python train.py --num_hidden_layers=9 --hidden_size=192 --num_attention_heads=3 --num_key_value_heads=3 --head_dim=64 --intermediate_size=576 --vocab_size=2048 --hidden_act="gelu" --norm="layernorm" --norm_place="peri" --norm_eps=1e-05 --positions="rope" --rope_theta=403000.0 --rope_fraction=0.5 --qk_norm=true --attn_scale=0.193 --bias="none" --tie_word_embeddings=false --parallel_block=false --extras=["some layers without positions", "local attention windows", "value embeddings", "hashed n-gram embeddings", "an embedding shortcut", "skips across layers", "capped logits"] --init="uniform" --init_std_qkv=0.0958 --init_std_o=0.0226 --init_std_up=0.0958 --init_std_down=0.013 --init_out_by_depth=true --optimizer="adamw" --learning_rate=0.00275 --beta1=0.9 --beta2=0.99 --weight_decay=0.096 --lr_head=0.00543 --warmup_steps=439 --schedule="wsd" --decay_fraction=0.61 --decay_shape="linear" --final_lr_fraction=0.1 --batch_tokens=[16384, 32768] --max_seq_len=512 --doc_mask=true --train_tokens=146000000 --max_steps=6127 --dataset="wikipedia_en"
Each number is 128 + 32 x the weight over its row's rms, rounded and kept within 0 to 255. Layers, rows and columns count from 0. Numbers have three digits each. The size before them is the row's rms in percent of the matrix's.

# q: layer 5 attention query, 192x192, rms 0.0975, rows 93-128, columns 0-63
# k: layer 5 attention key, 192x192, rms 0.0937, rows 93-128, columns 0-63
# v: layer 5 attention value, 192x192, rms 0.108, rows 64-127, columns 0-63
# o: layer 5 attention output (transposed), 192x192, rms 0.109, rows 64-127, columns 0-63
q93 094:131092181117136163158126091147153113120144142144112151110089169105131154152172188136145120091147110120097088056105119098102101101175113228068105128123083068134138112146133128094112185160139197
k93 075:140128190144186119175162087115145140113071117118134114153130147152110148126135102146117164077144136040101122198153136133119141123100141164138144133196074137148130139188129143110174143146135146
q94 101:147158135122134105179083101171134164123171136131107121129154153155119175127179166150104095140191120174187058152121171161111136127190087104144154089162159152088048088158132104115151144147174110
k94 097:144146124073143100127047124054098146181160160122121126140131101104114085094182178152113076108110177140176090196115150199131176108151075164141134139115188148145145113196079120118126081112144146
q95 097:123090091143184085137159142089103078105109088155126118189140090116209100161170197145140098114167121152084075121107095146132115112100154202146141154086085081144217201089145122143097114181157176
k95 091:120095097135133098095150098103109089063119108119066119101140125113220137180159169177089147115121116129096108103147121130200103149126174163136083165143138099096186137063103142135132078103135182
q96 106:188098130184112161133101150118115174111134080170125118067142167151131208119111117110152143169120101117170101190113163151114114130174119134171141162133153109123100091130142136098184147094175138
k96 089:155200165120121094177094103128097144192174122126158104114097116097157183103238162115159080129173122119140112145073183139094135138133069163128145156124198149139113059193115132111095161129120160
q97 103:123168131143093113160181161108147124148099127162128072165137078132106137110216206068149125196136173104154104173096117138092131140187076180078095094186112142114084197166106169098149137161105115
k97 121:155189127141145135176116118079150076190107100129159166103160111126106131130162153070152104113125160107126068101074139149100170165133074186147089141165128116175114159175104136045138071112147136
q98 118:131097151165132135180136146147115128133097081109126144072150152117121180139195130162116190090129090143175177189141121184059111185080097133145139124160181102109138079145186184059154179158157129
k98 095:160246118137125114152158063121068096070098132073096118089122115051167135096183087105127119132123112159149116154136176129164088185159044125175120133169145087181120119161175136115112160120145120
q99 094:125118141074136146110078114191157092140160112130145172146146126152137121145229239124125140091111115168112080104108127092181162094152145189091088095097134155091169116117110141091112170159139166
k99 084:121117173098143137186129092082153115159093129104082129156137120139105120128168125100082179084101135145097125160067154179140160142130166170105135102147143154114191140133073115137138161182102129
q100 093:144121186150138186112155125105130124103146102135126069099121135104151102132049069112093158117112131162106158103174134150121109146123180106128138129147181114168147140091124152154092126139144068
k100 108:124121132112110164113154148172163118028166115123125132143130132129120127153101103094137149120156095153117147100169103058183080106146189110150131126137105029146080086077176136147113168148125138
q101 095:127122172142185131147131141162144153140181127098135090123153123143163118141056110121106131126129120140103139084096155096162117099112138055084076045126071130155106086107125096181110076101150091
k101 095:131040114127132152044135141147160142054251136101114070134128125121123180176095124123126128103116069151138148151125126132149118087116170092175121140143124097105148129131141101182132159083132187
q102 100:118116135155137153101092080181152125126133186103099148176156125146135086155176149038115116111146139120105084100126124104124111089132145197133102160104037155073113150114110126132109133160145164
k102 090:121119140171129140104108130121140131149167134155136106173085121073119130182129108085131203124137137124083135147112121127121107163134178218091161196124084130100139149110091096126118143122151201
q103 098:157111165099126059131139163172154137138136111119135173174128108173096164111161210168159120164105127078078067124103133094123139100170103147129148113173119171114070128138142117080139128155116156
k103 132:138135147120153121132084147121158126215155124095162173152166099195088133091102168119143093160125123109148097139091143192111171119155100132095095124147194154122127136157083136097153088178155117
q104 099:083124157120148117149149137134122092141160146112155132141105106128132067133224200142105098106105189104101133128169073063088122143104119115112160100102088134111115150093127160108061168186107168
k104 092:145147146130142139119181092131117083147160138116159185135151142142138181138105157144102170102162156118126106083109163178127117113140092066136090099124054090144118188036120119143112128181085107
q105 113:084111228155096123132135167151145128162141130132134158099169117117072126118138106184131105072116164117101145126122148127064141080133103039157202085097094128076097101153136111120139158134089100
k105 093:098103141098135125161167161121076151193177151152101119151121049170142138137105095070140103111133094108151180131153123162143131082155086081156156116104138162151157153095123117154125139122143154
q106 115:053148165106098150084153111127150092137152152124166140144135097096143091138128121156077109091173160134094146119171109096146148073121159061110141090052109161104136167112107100168080120147076123
k106 111:083018094112105123074175149154131132096195123171102112154144129121101114162118072098114120138095104144137178142158116147171085075145153086118146149088081132102168158077136119197116149126128103
q107 100:152143107130136211130150119066122156116135158144110101109112142102166096144061043085100140136117095184134184094147169133164113157152171107176132179092176107141188156087119115189115142083132124
k107 131:113130117119107126124155121153113162078147147164103130144108120093158123150106122110098156085135106150110163129168048078179073160119151100140132141108073092101136124067185094144123153144120121
q108 101:171127116122093140122115103141142169114175158106106114140132138100161089182096073061106182111170092160120141092163146127174118140063148162128059122157112092136105113058113156205123100152118116
k108 121:108110133116110147096144099197153162070176132144141108149105179110121094171087086090139157154095074164116156119165087100154074117129191160139161154112132055144114128044151112159092167100123149
q109 103:123150160090123177096181162118150067133069119100148117159104090137109108106088082118054108081072140194103169103183128123115146118088177113099131116073126179109170160097132106121083121066101064
k109 106:087048146118108142129188162148192167086154103127111159122115150130114182175139125125101134109074119188116205056137074124157085075154194096103160157117078104094157160060166092196109135091053117
q110 091:146160133068120137137114129153129073151090124067114182166133121136125139125169175152140111072121152125138101149098139145164170111152095139070126130153133215117151131154135093087145169125174081
k110 112:127161126083123142150089186076140083219058136089123160109171103161109105114100162120102138083092159087135103109094143139135191146119126145104141126120144211165127147140088127071148088121156104
q111 097:131139100181122198139131129135133164117097117078111114111150107123122171136069013056090171100117106135173155187113198170089142166110136090157091094173126115140141109114152125147135123130172106
k111 104:132163097152133108085124134149079189075166112117124115124091141038104106153130051107140112123082079178150170133143153121123096165126129108154188133129087104146069110146157095124073159043150136
q112 092:213145137150130193139100116089139144116074130134100159136152119133095159122087127097172129122097088120128114102088199152124138134188115156133112153147186124151143091155103139098191095037164119
k112 086:147156147122128133181132125070154146178044108114111177155114109147105107063114120131135155066116167058091122097089153113069169140121157142105139112138156153145130127170102107056144118140150126
q113 095:109139188107111065102131115150148120144144148152143113141098094125128086099120127132149157121172215120114155097133121059155157124094116108080174091120143177108111162142122103084137171140103075
k113 106:126099140177136162148149129173152138160115155143121187161216127183093125092100124143117095123106140129148113131082100178157129103144064081154131110114098099147080145128113124149152089134114075
q114 097:113131092172131152115149089082104199110112105145091171083139080102124092107065121074105185137149121135113132181127128169116131148093136180181124143131094181055196115126112121181116101140148115
k114 095:128097117163111119127182081102055096027142133105120086161118110117188127111179050092148153215131125133140138108142104142143078129165138181082147151113152198117140077106147095190145138163120104
q115 120:086160221112074116107119161148143130145118164183150104111160167110065123111234150113126138104118176137131186142131116160110148141101085099096139107160162108090075122172112179088128197131083123
k115 092:145211153130113109145140119104089147192086152158152112145135099138101101113159074060149170130119117088138171109103152143104154124117075111176131136130112149187132180082122150110119135097151156
q116 092:105124202096097102075130163147143129126112139154171112094102095119111085121141072096084095084117187121087134077135106080136117115055124036149162081097072139129162117131144145141094171163092167
k116 093:105093138138141154056198116162113162100188172156188096126089109123135174193116111134140162124134105138103175096143106124133126081102121070156147089170093148146123129042158107164115179119086118
q117 090:090095161094109069108140125185186149139166158098135141164112120109093103147218188149112171089174174115108124154153078090100150134058111127107164041146106162095087135135149095084113154209120121
k117 084:116056168181125133094148092202110136120127141179121092190138131124127129164122074081111116189136144189174114138124143214139103105152103091132150109162157083134158182151118121186096132149137118
q118 099:185145149146110132118063123136121187123122128090085129051159120126099154126093095148139169101118113139182137136077119158131111127110116064161152128165112188123115055185119091133164134101159112
k118 085:124128107118111116118126086080059128147121168104145049170088074072162084084134110128100090165133144119155127160119131176098115163110101142112199124127201210144136071186141120164087163092183120
q119 099:174083116157140161112072113134138100139096097085122151118139167107151143156115079148099168084149079140130157114175093148088123161080160121129134151105169060169140133090149147084138161140157134
k119 104:104178153140122122114121086172106154072119128133125119110085136062157087161170086141089178122121089143086157128134169072145113164128186105139166110102109071122106109107152136143095186118108151
q120 096:096147167159118115093120106184145145139132164182149163139096137127108131137231168131129107141157182080115155142090099112131140108149068118128131135144139187100051102170109150091130162124083157
k120 106:127144138167113122122120114124109082200138144150175164122122109130135133142112119083145112148194147078114119163096116164141140122150041146105120159120120214158113184167105101095141098156182100
q121 103:096145093117141197118103062170144141127167186073102157143150146095165120187168160065079133040158121144148111134153127128113128142067151140131101117095104119121119129133122079129101114110146135
k121 091:107090110147130122075156074164109104117084128126058112144070168059103123189135100089081187135120109149091139170141144164105091143092169133133168145103092126082141176113096120174103172088190147
q122 099:079123164096107057121143139181148108155168120122140125158112112136111102134180224144142134123130171105100100141126068097101135093094111144087152066160078190108122114129153104094121137169108162
k122 116:142096108146139178150141122124155094149174096113145186125153105182123171109108167127120092152122125090167103153084127169131153063170100173132086151135155125125114101132061152128137091149147114
q123 096:092158114220138137089164105117089156113087132146156107090137111114122113138138074124108115147186131094122175151109133152094138133129102103143140182088104111114103123134122119140123111094117111
k123 090:143069111188131113129166106143048131093148116154120085113104105062166136148123086108137071197151110139086143130131116136140104131142046130134097162089112150139107120140125097158107132065173137
q124 104:137178161139099165127148099071134094118134145193146098136121070095138090132081138098110106176181165111094118100096112162147166066147123134085140137102101097127128196112099112178101101073129134
k124 091:131014137201125149149209123123124170087192105178104126130195126129131156121126057127146119108151104165105158150109102130152081073100173113118178155125036119118164142154097116095157063079127084
q125 102:199152135137159196166107140104114157125119119121135119098154167112138153136059054113159147122094087137162143119085193173146142132186122124166099211124194106156147088139107134154154107073167106
k125 112:121177172112109089127102164151140172138099171152144122130126098104124122127129121157133148054143093131112146119113118140128156159095142111117159092112097156103158143136179107125155134126112109
q126 102:099138216079137079117166202165148103157105116139194117143119096107111087119116113151134146082096177133064126112130117110126156105111120081145179117121139140115223200108152153110106131096088105
k126 096:127077120094130151142221174182131129116132134148116154129139122166145146116084105117125118129099104103119147085125131136192120058174110059151167129116084094150133158074160103116160129132129110
q127 091:109106140126113042117122162172152107164117121090118162125124100140111127132186226153120146132168160089145097192137053118095158105099080132085125092155102148120073123128154131091124133192130146
k127 103:148112151144118130156094125140121076160101117104139161085184123156129075090109147106132075191118132145132072147074178149131188107161094114121100097132165116149118111160072164098153108151141113
v64 068:196147099150161153114158095121074116105123092122082139073115130149090092101060071113089144137137075153104136110155189122139093126099136118150164114140139114166137154098096152157121149153124093
o64 068:190186118100101169135102163117166143110057137106184135156209138113166142129088113131106104100078105131098185126118152162126157128185137072144106155098207158107117151165099132150163064050105121
v65 081:149058114092100157118153131087179147122156126055083124116126134092119132141092124179136145038171173155109105160096097125089126144110148078165112112130074125147186125172143131124136124111168180
o65 079:160187143114144156126149079155084150132103109086142151079162135173113100114065107097116191101111149118113175192132139114153132098092135055127131089157088169079142094116164114094142097122112109
v66 081:114075089167131130098141103147193159146163065066088158154137098121126114172145147126151083091187127122053154197122091109159133089161094091158163176142106118128158106128118124086128128120111191
o66 109:135139139121112150117078141106112247086139133114098118120106164113124145120105117120142157128091140133163121127121146151111144135096135120116131117136097175107132104110137135117125131141144160
v67 065:114141100077170166114168143138062149128119110108084119070105109116094144145109111170088130191058073153143099157124180135109108111158119149198145163146133112109142074103109122110128145147192105
o67 064:149170124156151152119093140087147153124111143154158148157169165122141084103117075104161111059169115082092216147131163109152145126146137078151128131091149121147128134190134112120143035063110189
v68 067:120162130127090110178155152141087104137124156193137157137104138156148203113162091143104112166096124122153159066174179103115114085175121145130166105118137095132046125140124081096103158079081082
o68 069:138060115103160132123112178148088030158148116181180138158089126112112123145177141113096128189151092150109096110102139145143094155122167195140106151095161037118126176148101133154149139147178070
v69 065:194144127144113145142121182199113138110112150194115129160119106104107112154123101164172118107072127114096136145114164104106140106053094121143122155210130073112123070139115166129126129146149101
o69 065:148129124113119090148129073154139118141124148115176136145161113138152129135121169091089078095129121138072159119118073161137149105157125114120193159113117121129112172112178134121148130105112182
v70 071:124080114144107053127188130111165125105105090076137124091124123155157167145103161118147081141120142122183119128122143131139133146141094127190089126165185095141101091112147128080125143100134125
o70 065:100133116156169170087079152146142164093138134148078096205114192050086079119141133131132131194147084139128113147142139143170179165088082113083075089113117171090129137085128144117132123159139222
v71 076:163160129103188180128136150079106160138129077101099115096110151151117154134101054116091123140108103125133142072130140095100127109177113135185123133191143110168130120117079156141115126120155141
o71 073:114154104154109153172126126156133177097142166153132136141224139145095120087112082152128111148131079134111185131157162166141082132168165120202114194068170090071148134157124127095144093103132105
v72 069:142128124145127077129120123173169122149105142125145162179125134120197187139152149144131117211165105082165117126137093168129159059142103108096092059149191158053096128130102046124136096102118142
o72 083:095110165175148128121130115123129230107121118157140082100126110117095102132157106119137144176121126151177097134139116121146129170137145192143136150140122104186145152116129146129095201161142139
v73 072:162134135126122109098182067141144078134131047103124145165128132146132139142097150119160100168104125086050117172132106134134149129134165143108104171107159155140213222104121162105115117109140121
o73 097:097153116102159159146138140109144255107136137127104101124144135114138107120125129109140122136113124142156102110136150106124110141144148105124147122133105186116140131115141134173130150121129173
v74 072:115145144051157119125130184165162133127090149109120167123157201137104168160167152207106130128104088149170146110120134120159115105144123093092140140146064156126117062168141138078089109110160079
o74 073:107095119158152166141069114117115116184113092076099145101100054066120080097126081110117201107188117147129183120099123111148133128075151128174099072119136065131122087186107103119132158135110107
v75 082:138190152172147087127101158138102098122155163187118113127154166122143200074145099085133102170103130109119188129097148150181105143104111181120131169157130159126128157106108124159130112147120078
o75 085:114077091086097135162186153132149053141148134161123114187081154213140100186154195122112102144127116129095072111137090135107120123168084173132157145081168065169111158114112162159122154123123154
v76 082:122188079098096155144132238082151173114138120105121151140133146109137131162116157115149100106110161172129106136109125131094122170125119162101137097138089156170167087140137115095145168145127103
o76 089:138138126123114116127127073208104068127169149168117108158105170159122139148094156131125120147108171083062146177106107127164171078144064074168142142122124078083130118103172164122102099116087171
v77 066:054103141106157124089125148121125196130111143120109154045136133132135186136158127126107169136140052112103180119137114112177117139194120148095145149074024152082084092124106132123114121131104088
o77 066:130082148146130127131132120096099107093150142149141114176080137146102103106132095142152120146127153165196115107155127102115120167101165160137104105128163073118106119153077091122129144144164159
v78 065:121165060132107136136097066092092144144121107194118082102116147147099143081069111106110131099129144120091127150136105144168178174108130132177103092118154120078162183079110105165122095088132102
o78 068:161153190129109097115190135147178201068165141124109138140191138154141155162125091117179079168119172150122087081118135103094110092161142169026162135117127073166136135129185151146130163152120122
v79 089:087099177084033060136140157162171140115144155131129125176150118118127121122155184129134159080155143131107127141153084126140154141090114097083154128042101130101135153134166097098134131122074132
o79 093:111079119126167100112092114106105055162152118114107149111031097133135136165133155114145134139166151105148065140108107098115148125084110131125115075207078137139090106108129123134111162188166165
v80 068:100198146055084119177155107145107131150195107088140147116129111149089149108159128103088146112115178177178162104138110130122144069203140156113116144057092163116137148100082156107139142173106122
o80 064:124161129129168109147155141135164064125112123161151117158143155085122112095118086150125110099181125077082126115105087137132153118138190106137140129165156076113122112154175129133123087148133073
v81 070:131090054102139121126115142135087178137155125100060178112117092139072131155145139125097096137102143105219117162135126146123107101154132122128158115069051062180149179126135149106106141154179112
o81 070:116151127154139172126170128129167132140088140170175117168178140063115125104117086151158092155134115144082139105082122104145152139117145106167124141144127127121124070121144110136133074113127108
v82 063:203174118098176113153094090116086084121174148193123141154101138140178126075080137121126138145091120137137141102172138113193112147097118141104096105096149229094158135116095088169175127142098133
o82 067:115166096106176153135176167136133067166128137146171094104144108147134116185176158129146101141128119113095123099124141128114116123171205137150140145113166092163114178152136187148093168148125105
v83 081:103111121096108189129119245086158139115140131105051134127140099123085143121082091179122146042109159135100140134119104135159122195104121057134097148193113071097161081135159103088192105066130115
o83 083:129159104108081115157146099191064074148151126175118134142125177107129163110106135144145144096164147110125124156095117140101128057137111145114141106083093067119146136162163156102127092148168222
v84 069:083050138138203128122141116154196145165136135099167163119121127150194165155117090212107152127175110128120097063144117132104129133155131107089132081117105163150164157142129135150106131125137150
o84 065:097165088112119152117150134125090115089122118129120117130166086185122117116105092121179142136121144119133158148162156077126094126122208188184071123143137118079147163141128101093135175127140099
v85 079:158091113181138088147078146147134138121117142160142150140126140124153144121143154165131149097152091119173101125121140158098160146091114125142140108096148083122126058148148133133152120131135143
o85 101:139130150103121085088143109146143000169113135104174116104148084123100107135138117137104139117168175131076166125126094112140127117112091102126160129151144122148096147127134098083119143136116083
v86 074:107136117137154139147128107126129127122173128121130121168114140096138111132131135080113123074152202155133091120062127132112145152146138161118103163127058082145177168137161221158146123184212156
o86 082:122155118118099124120156107172119061145103133153088122118145129200127134127088143164141135066115181124093135127159094117102150082148071114136169127095110162137126082102163102091118102074055073
v87 072:131128148140154147134132147157178076138114061055122192185121121146120170155160108154115157107167106067106109171161099126131136108144123132167151113199237069148079177131148069112126147168154093
o87 066:086094129064107144128130157112111207168096121183169127096219136047095089068089136169094148165113102113105173089149153163155135123106148146166122098127115095131182171161125195134116091128125173
v88 077:164144118143143135140125172133172128136156122148123148104136169123162202149198134121133081143052138126085136179127103137088116079187118144105082140120058156099202153117152134124135110057079170
o88 081:096094132112178125108139094117114255159179122146120096145125124223113144170089140123148138149196151131075116113105144115131107128148149115147143128120130138179103119080084116136098125187197108
v89 074:161131181124148169127098188151132138091080143175149128105125147139097086098176110147102121057089100117118139126094226130075088168102124190099136099192165096132066138126159188102114141102121105
o89 082:117089087111137112132098122129083061185135126147140168132135121149125130124113139161115064124147110130092187105123121135131136094135169119128102124094161070139134136139076082105132078138121093
v90 077:088132140104143156120184129132185130133134091077160153170086136163157175137116096200111097084089123084119118114108122145130126122125141057099029078171180061120100119155143106138172105081104144
o90 080:173136131137141108120120099144134054106102102132132159100223094062078079085119098129115166141212165142148137130148092142156049112129147178130147152125125043122119156118127113137099131209174091
v91 077:063115135110122151123082191145073120141154114096165164044125139153060122117110113129075132134133079148107140166127174143123128163075149132108161153113085085109086120128112152080123086127120093
o91 079:146112105102107099124173149111142107115112149133132157130177127097118121101104092184135100082145139118124184093130115079099123129092136114086159127144158185142159105195091088123153127118136178
v92 072:114179152122143181139098159123093181135107143174115148110124115117089149107089115137089121126102041118168113129073215120141113168142102144152164147170160070165145067133105150128144129150145110
o92 097:133136103130129099121133136144134000157128130148165146157159141148131125136151115132120099100161164115096161129145121135118132121136138128123111147086156104125124147175117127104133095103108102
v93 064:155049169117154104113149083140127149115117157172090120098110146134146151107177099163107105141103080161112125154150116103118152093129157074204147123053158192084095161109167098133122129110182154
o93 069:120120126114175139117080139124159062159156121105111161103086081184123097150191110147098169148223076119170157109167184096146149105144110133133096068144127051185155116123108062130129125161095103
v94 069:045177122127128122115144133117099167130110127156102107088122126114123158095111072162125178163104147143073174119119161132167123174156106078184123161106108118137074084111127073123166111161122084
o94 074:149100122083116142149178126147115076102143136149116115170092166147126114163120158128108103091144133133127104183167100095113146106138119122086146088078155092127143146179128123114135099033158248
v95 064:102158143102098122132123137041121204116189096195162058134128071141134140120053126092122084075168105150041158093115103111132160121172154109126148174066093117123170133118077115109145123152136217
o95 063:165170158107117133115154106167113042094157154076084127152143182158109151130120106126184123123180221117188095126142119110081111102131132112121166140160118147089141109118139145101104114127152153
v96 066:174172124174144124158148142097121137133093120129096156158088138116148135176138116121136122145057138131107083166157101126127132101161159128166157189147100115128148116147143149132133193082069119
o96 070:100130135146170140109100073092114216138167155147142111114175083157137127144154155086163080085156149158114159108124207128157159181153087142148112155113098154137102124143116124134089126109127171
v97 079:137066166130141126133123129152073151096139175225161148069179101100121126137090117127115109124157121114054152118054164131148102121122133059089182150126107069127063084108118087075127097163199085
o97 075:140138088117082106127150160139124049164080099052111148178072181135097088098142118147112137126132149108127148109178074112126130102103133074171160080136160151150131184108143146129154083059125191
v98 063:073161147184115166176124086126108173081100153141133108193122124130128137079128106163116189126234116123125090088123170141098125146133118121080121099141098112150040156137146098135158077232165118
o98 069:138123124099096100104140192194119000124079110145123150075144136115114153146141122122104147100071148130117163113144063122126138089123208149124135096102157093113153147143093106107138092071080020
v99 064:103106148188066145080124065059108122137119137122111125158130122125094166153148080109141072125154140149221155116134099154133100132127136148084151201108085145094153156166116121132141117179145114
o99 061:140128119060142130147162168177149104119129138115162104128169102057136070101155156088122195087063172099166084142146140099088109146144143110183181149139123166139134073140057096141153172110133188
v100 068:097172146124124146143125151079186193136017140147153116117132129146129194154139055190172162176087146104151107086128090121098132090163136093164104154174155129092114081154136100132122145063116100
o100 071:119123183164173110097179062172111100108186141133133099144142090114099080136136131065143117163179126137131157146159135140165104130105112215159103140115111028094134144140127147104117125177132125
v101 066:118118129123090118106121162115149114122093230148145137103166164124118132111151118135139139101167140147139114076141101106134154126124125160107109100107088125055090075177104069118143119094098091
o101 084:113078182139139076154134114130114000146172122132148126143072084147102102119124136129116152175156124116127131144116126148120099124095127146145124119165141080127094135106137123102143148168161153
v102 077:125187097135090081132111158078101083145069168182084125125115167133117099093150136142147084156079085119107090074131158114151131137097120200162135095121171131118093162119109064108081103122189119
o102 078:148068133166129133147086158168119176140136091128098136143098146129143153106183128124079156183183076167181102107127132157155090096155089134069141133100150045153153149149152162166143120178076086
v103 063:083155180091090086147135133092166132138138158110159105093140123156144241088093126122125136106106121138175125074140159139131134147141134131129089047084108219100113105109112146169102142054083151
o103 085:131082133138139110108134125126128000120145131160137130138132112149128101147174123112130139160199135149168089117128112121122086142115124185117093142134144042134114143133097110130139166189148059
v104 092:140191097123199183123122116120075138129121110104114119097142144118109132122090076110108109176100093130134115090134159117119126129180127121181099138174160128148119107132097174154123131121160130
o104 096:167157144152087161148164134129159165083092146154159126158187151145143122113122089101131125126109099139136174144133160181140095128184144129140102184054186095116157148155116121140152095065084079
v105 074:157157098160223176128156131135088132124118094123105097119131164136121157139112051123107089176103104103116146117109174129115095137160116143171135164197163122167132124130100120161138143153156105
o105 071:171167115121075158157133144133126122101106153139149147144177154146106121105089133113124138117106111154085149117162148165136119119178159096182128164036163092112136173145112151123149086032129109
v106 067:142127136207113158133138134102163142146209130052116100121126088125106061138086109100145188166098161129129117162116085115128143083161157045119151122093036164090115110113137130135160109074129156
o106 071:095190136101117118115168107099122254108097096112110097120132120089140156132123109146145105096148141133141141197132103132135115142139122045173130115162098241140139101141103148143103112135152185
v107 091:139183088130197184133144120119080141114126084107098113099131165140093132114090075110100112187090085124136142115124163110120088116167136155160110164198151124157139130120104167140122138114149133
o107 097:156149114141112182164142139147135213085116155150133124148180164121143136111127101126134112113112101157116162131134139154149112139167152127146127179045161116109155146122121122150146102079119121
v108 064:076150138101186139108124127152087153125141074094147124071139133127085135105120106148097122170067070114127107130124203119088093141175140081169162191171169122169103165117110160133120123172119139
o108 061:157107065122137145170151169103141152122084167180135156145155172137125131126132090103153056103146115131105170132149098083135141151109151165118130140085154102111199149187101091102150074042159175
v109 069:115026166161139126108180118134133129125185121112117087166127166158161146137180096108107099112184088084087193116114088134125124067190140117174149140113147129134048160124128074140156092180129145
o109 072:142129124101154166133145147124124185125100123127136152106092108119081116105144106151091173137107114125163102159158148115133143148118152112173132113114136110152151116118059075132130148131160095
v110 066:115209122113114095123171086115084136126173129057124121164124120137137151142088142063119117143103133133179121133128152119159130118121123108112121183091092099177147146154107123173123117182217058
o110 068:153144115106092152161160128156199083113089163145121121137141155101126059135141120127125101116108181120092106118161066104141141165142102125152184158128129148088139127124227158117114147078037198
v111 062:159179099160164109112073114105110156107144139160149142157110138125162085123128036088154166207178151159178101167149050120131118101090128023114070088124162205151126171142160113164151124171124161
o111 065:117152158118113145117229079175152220062102134064114092084222100117158162185109135143132096092094160110131139170153162099151178123131116124089170159148106114129182116124105139133090136096100131
v112 063:158081164045129152125096037195115111103126046065157139056171103096150158133181188139121134097181112131163136177135152143156123129120126127119137170164126138174139132153121196105162124114102141
o112 059:098102139182138164134164111047143003158113137100131180116093164202113083133095109099119149119067080122087124106111144151096147158059190096137109098138145130065109101090105076105143084141105095
v113 072:180116099127187182128142130116087129132163104138094103077088109122107134154079157124122073156081126135088144160114150113114084147124117186145136117125137117169159179086105131127126160130176127
o113 084:182169106128092172109090149107148226105086096121124177148154198105157128111123123141140128132093101124125144120115190156136139124175142050131113144116144186128128092143141135168155072115098106
v114 071:164124113149168113156115082156164148111138157048178107124131125099142189121104148167149145171196179120183111133146127129172145126143118055106074211113199166145184136135091106129158114113094185
o114 066:103170191148147148086213138152178074151099106110146099104119129141113055175110139092145160113097142120138118154098130085101120131104193150109108070119113159115087103123149104097118202157139054
v115 071:120167081135111128130127138131091132134083157170154163109119138111110119142122095121110112155149139130151107161162137113100107111142163101057158145117129185120094105157170126061111157136144080
o115 072:154108166099134130101107111204125149116088123102118140124208091131133140146094116140138108103122166146098174117084149092157159099116155122159131106146144029143145110117113121125127059062126107
v116 057:152131161121103127111099115147117103132083147113125153161134128144068168159115094097139161119171120135152156054169095128124118093123111156108119139168167169094142120147094075124127167215090121
o116 057:122130197101163158112118191142151100138152136126186134108176140086133078071131160118154137114082125101104142079131190140136146141118236193169090127130114065111114163159108187142131139122092059
v117 073:119131116168122156138113118100168090139115080109105144166119145143122097191152125148168120189090102101073138172155114138094133100164154182133155150100078080166132103161138102117098150136082160
o117 092:125117157110167127102139110113114255136150143111139104088124110081103156128107127083122150141117181154121118114123137132119113151114113115126142135138133231109121104119102133135128163111160128
v118 066:163127088107139087112095123068138131123130158134165171094153128125157132114182145150150084136174082123185103052118112123101094107125092175146115072173129096114146195170096123141122133228174102
o118 065:091120129167117158121178163188121127124136101152145117143198135177097080096088122112125161180057106101062130132154119146145142112105147159160141192137138129082150135088143157088123120106067097
v119 080:136217155107128111154139118126083115121130135178147093107129106154159135080147107128145110164083097118129148123124150153115096155138143164132138120131160160169142161090134134146128175157135083
o119 090:154094099141131105154173124137151047128149151168104145195122139179154151166163173099096099171124106122094098123138102098170151091152030165111135163087165016116111158113130122157118116103092159
v120 075:181068132102138128102158113078163153120140099074095133130127140129156115189123143118151113104069168129116085165151042094124140084189153054102184126088107208120152109130160151097114128081145183
o120 090:094143128138154141151093091110125249110160132091106121107142092152126116106102110120138168099160117139131160179125165125140152127105109061172110122180071158117144122133149124131114126137156177
v121 067:131097151168118138129164133134165178132164147143107134194159094150147077141184168171089134123103133122085130191125140105180115109161110098119094147171155117099099073165078146120125108082100131
o121 073:103155092118160152132077181122110158153094128105127112117055125028102152130129054140114112119156108126142179102102096139119103134078215099136112123130155099148118122124137140092125135153188127
v122 076:126122122160093198121119167109132142106147163128089083160156081130062116118093096073171156119130190130132141116116089124143142170026119123149108140150095120120177105134132158158165088147163122
o122 086:148169128072085094125151135147146000106135132113167097147093157107167136164131185136111140099096140116150133148122079158097116100142127112104136128134095179111127129145130167140148129151109160
v123 093:098200138114118163155123134100077110115135142156151128151123097137127089087092105132110157123131106116146139075125149130128112157106111108128140084149150106130070149092130068150125111131128066
o123 100:150110078118088101163128150165159029114110107161109146137147143111146163110210147147100095155130118104139113146145089135132121097154106148100141162098156049127152147158084151160126108130109166
v124 069:015076114113113156164110172108141108116125121141135141124139118133097106129126100164115105112158179119089162115128131095123117165149166140128133188128142072111179148146122107087192142115079127
o124 069:147156125079125124137166132173064100169147105151144131115163114077100199082062143160091182086143162129127133162130143116095128074106107130110154098122133136088124121176142139106157116086229148
v125 063:118194138079081139091112197080114178168186163188141115113130145107140152089137174141097132049163111141081190147091138092138188140124104120105148094091113061098127061157083133136110087092105152
o125 059:165064114121100120158111142123110073111126095100092128142086182184113176073127100148131138161169122136139113132105059175089060159084155124098133127154159120172124134135158150113137124132184126
v126 065:127139084169100075085109093141124140141119130086106223123139168136135171134095157061108123123069142157086120129152063137204126126169118148211100115105129164094149112106106102102149106078161133
o126 070:123159176143121167142176162123162238082162128134117116146156129133115080106143096174149164105143110141117105102119162129140123116118115097071176130111112146161156126157205150146119140186086163
v127 072:093130130090142158162090140150097113123065139174138133148123128152118196119145118138146099127085109077197133073115130146124131176096097171153143090146168075142104111138114088119156119188167061
o127 090:120103141151112095128177146154143000142171139163163135130141149113113075110158134123105127170135144124084124117134095127129122112139095146146143142114137079131131157148124125117126127121107126
q128 064:091086123144121173073166128135107083083156140182145110140114106087158113173056138144122143113164152133118127170152073070164102162125113184120137115106110106130102145096141152177102105118132157
k128 276:126115093151152145088170109138091124069138109128109070104073140054169114189131114128097150127131086155114163128165103081159084162103185135117149136125106105117148124083177115176081148104123156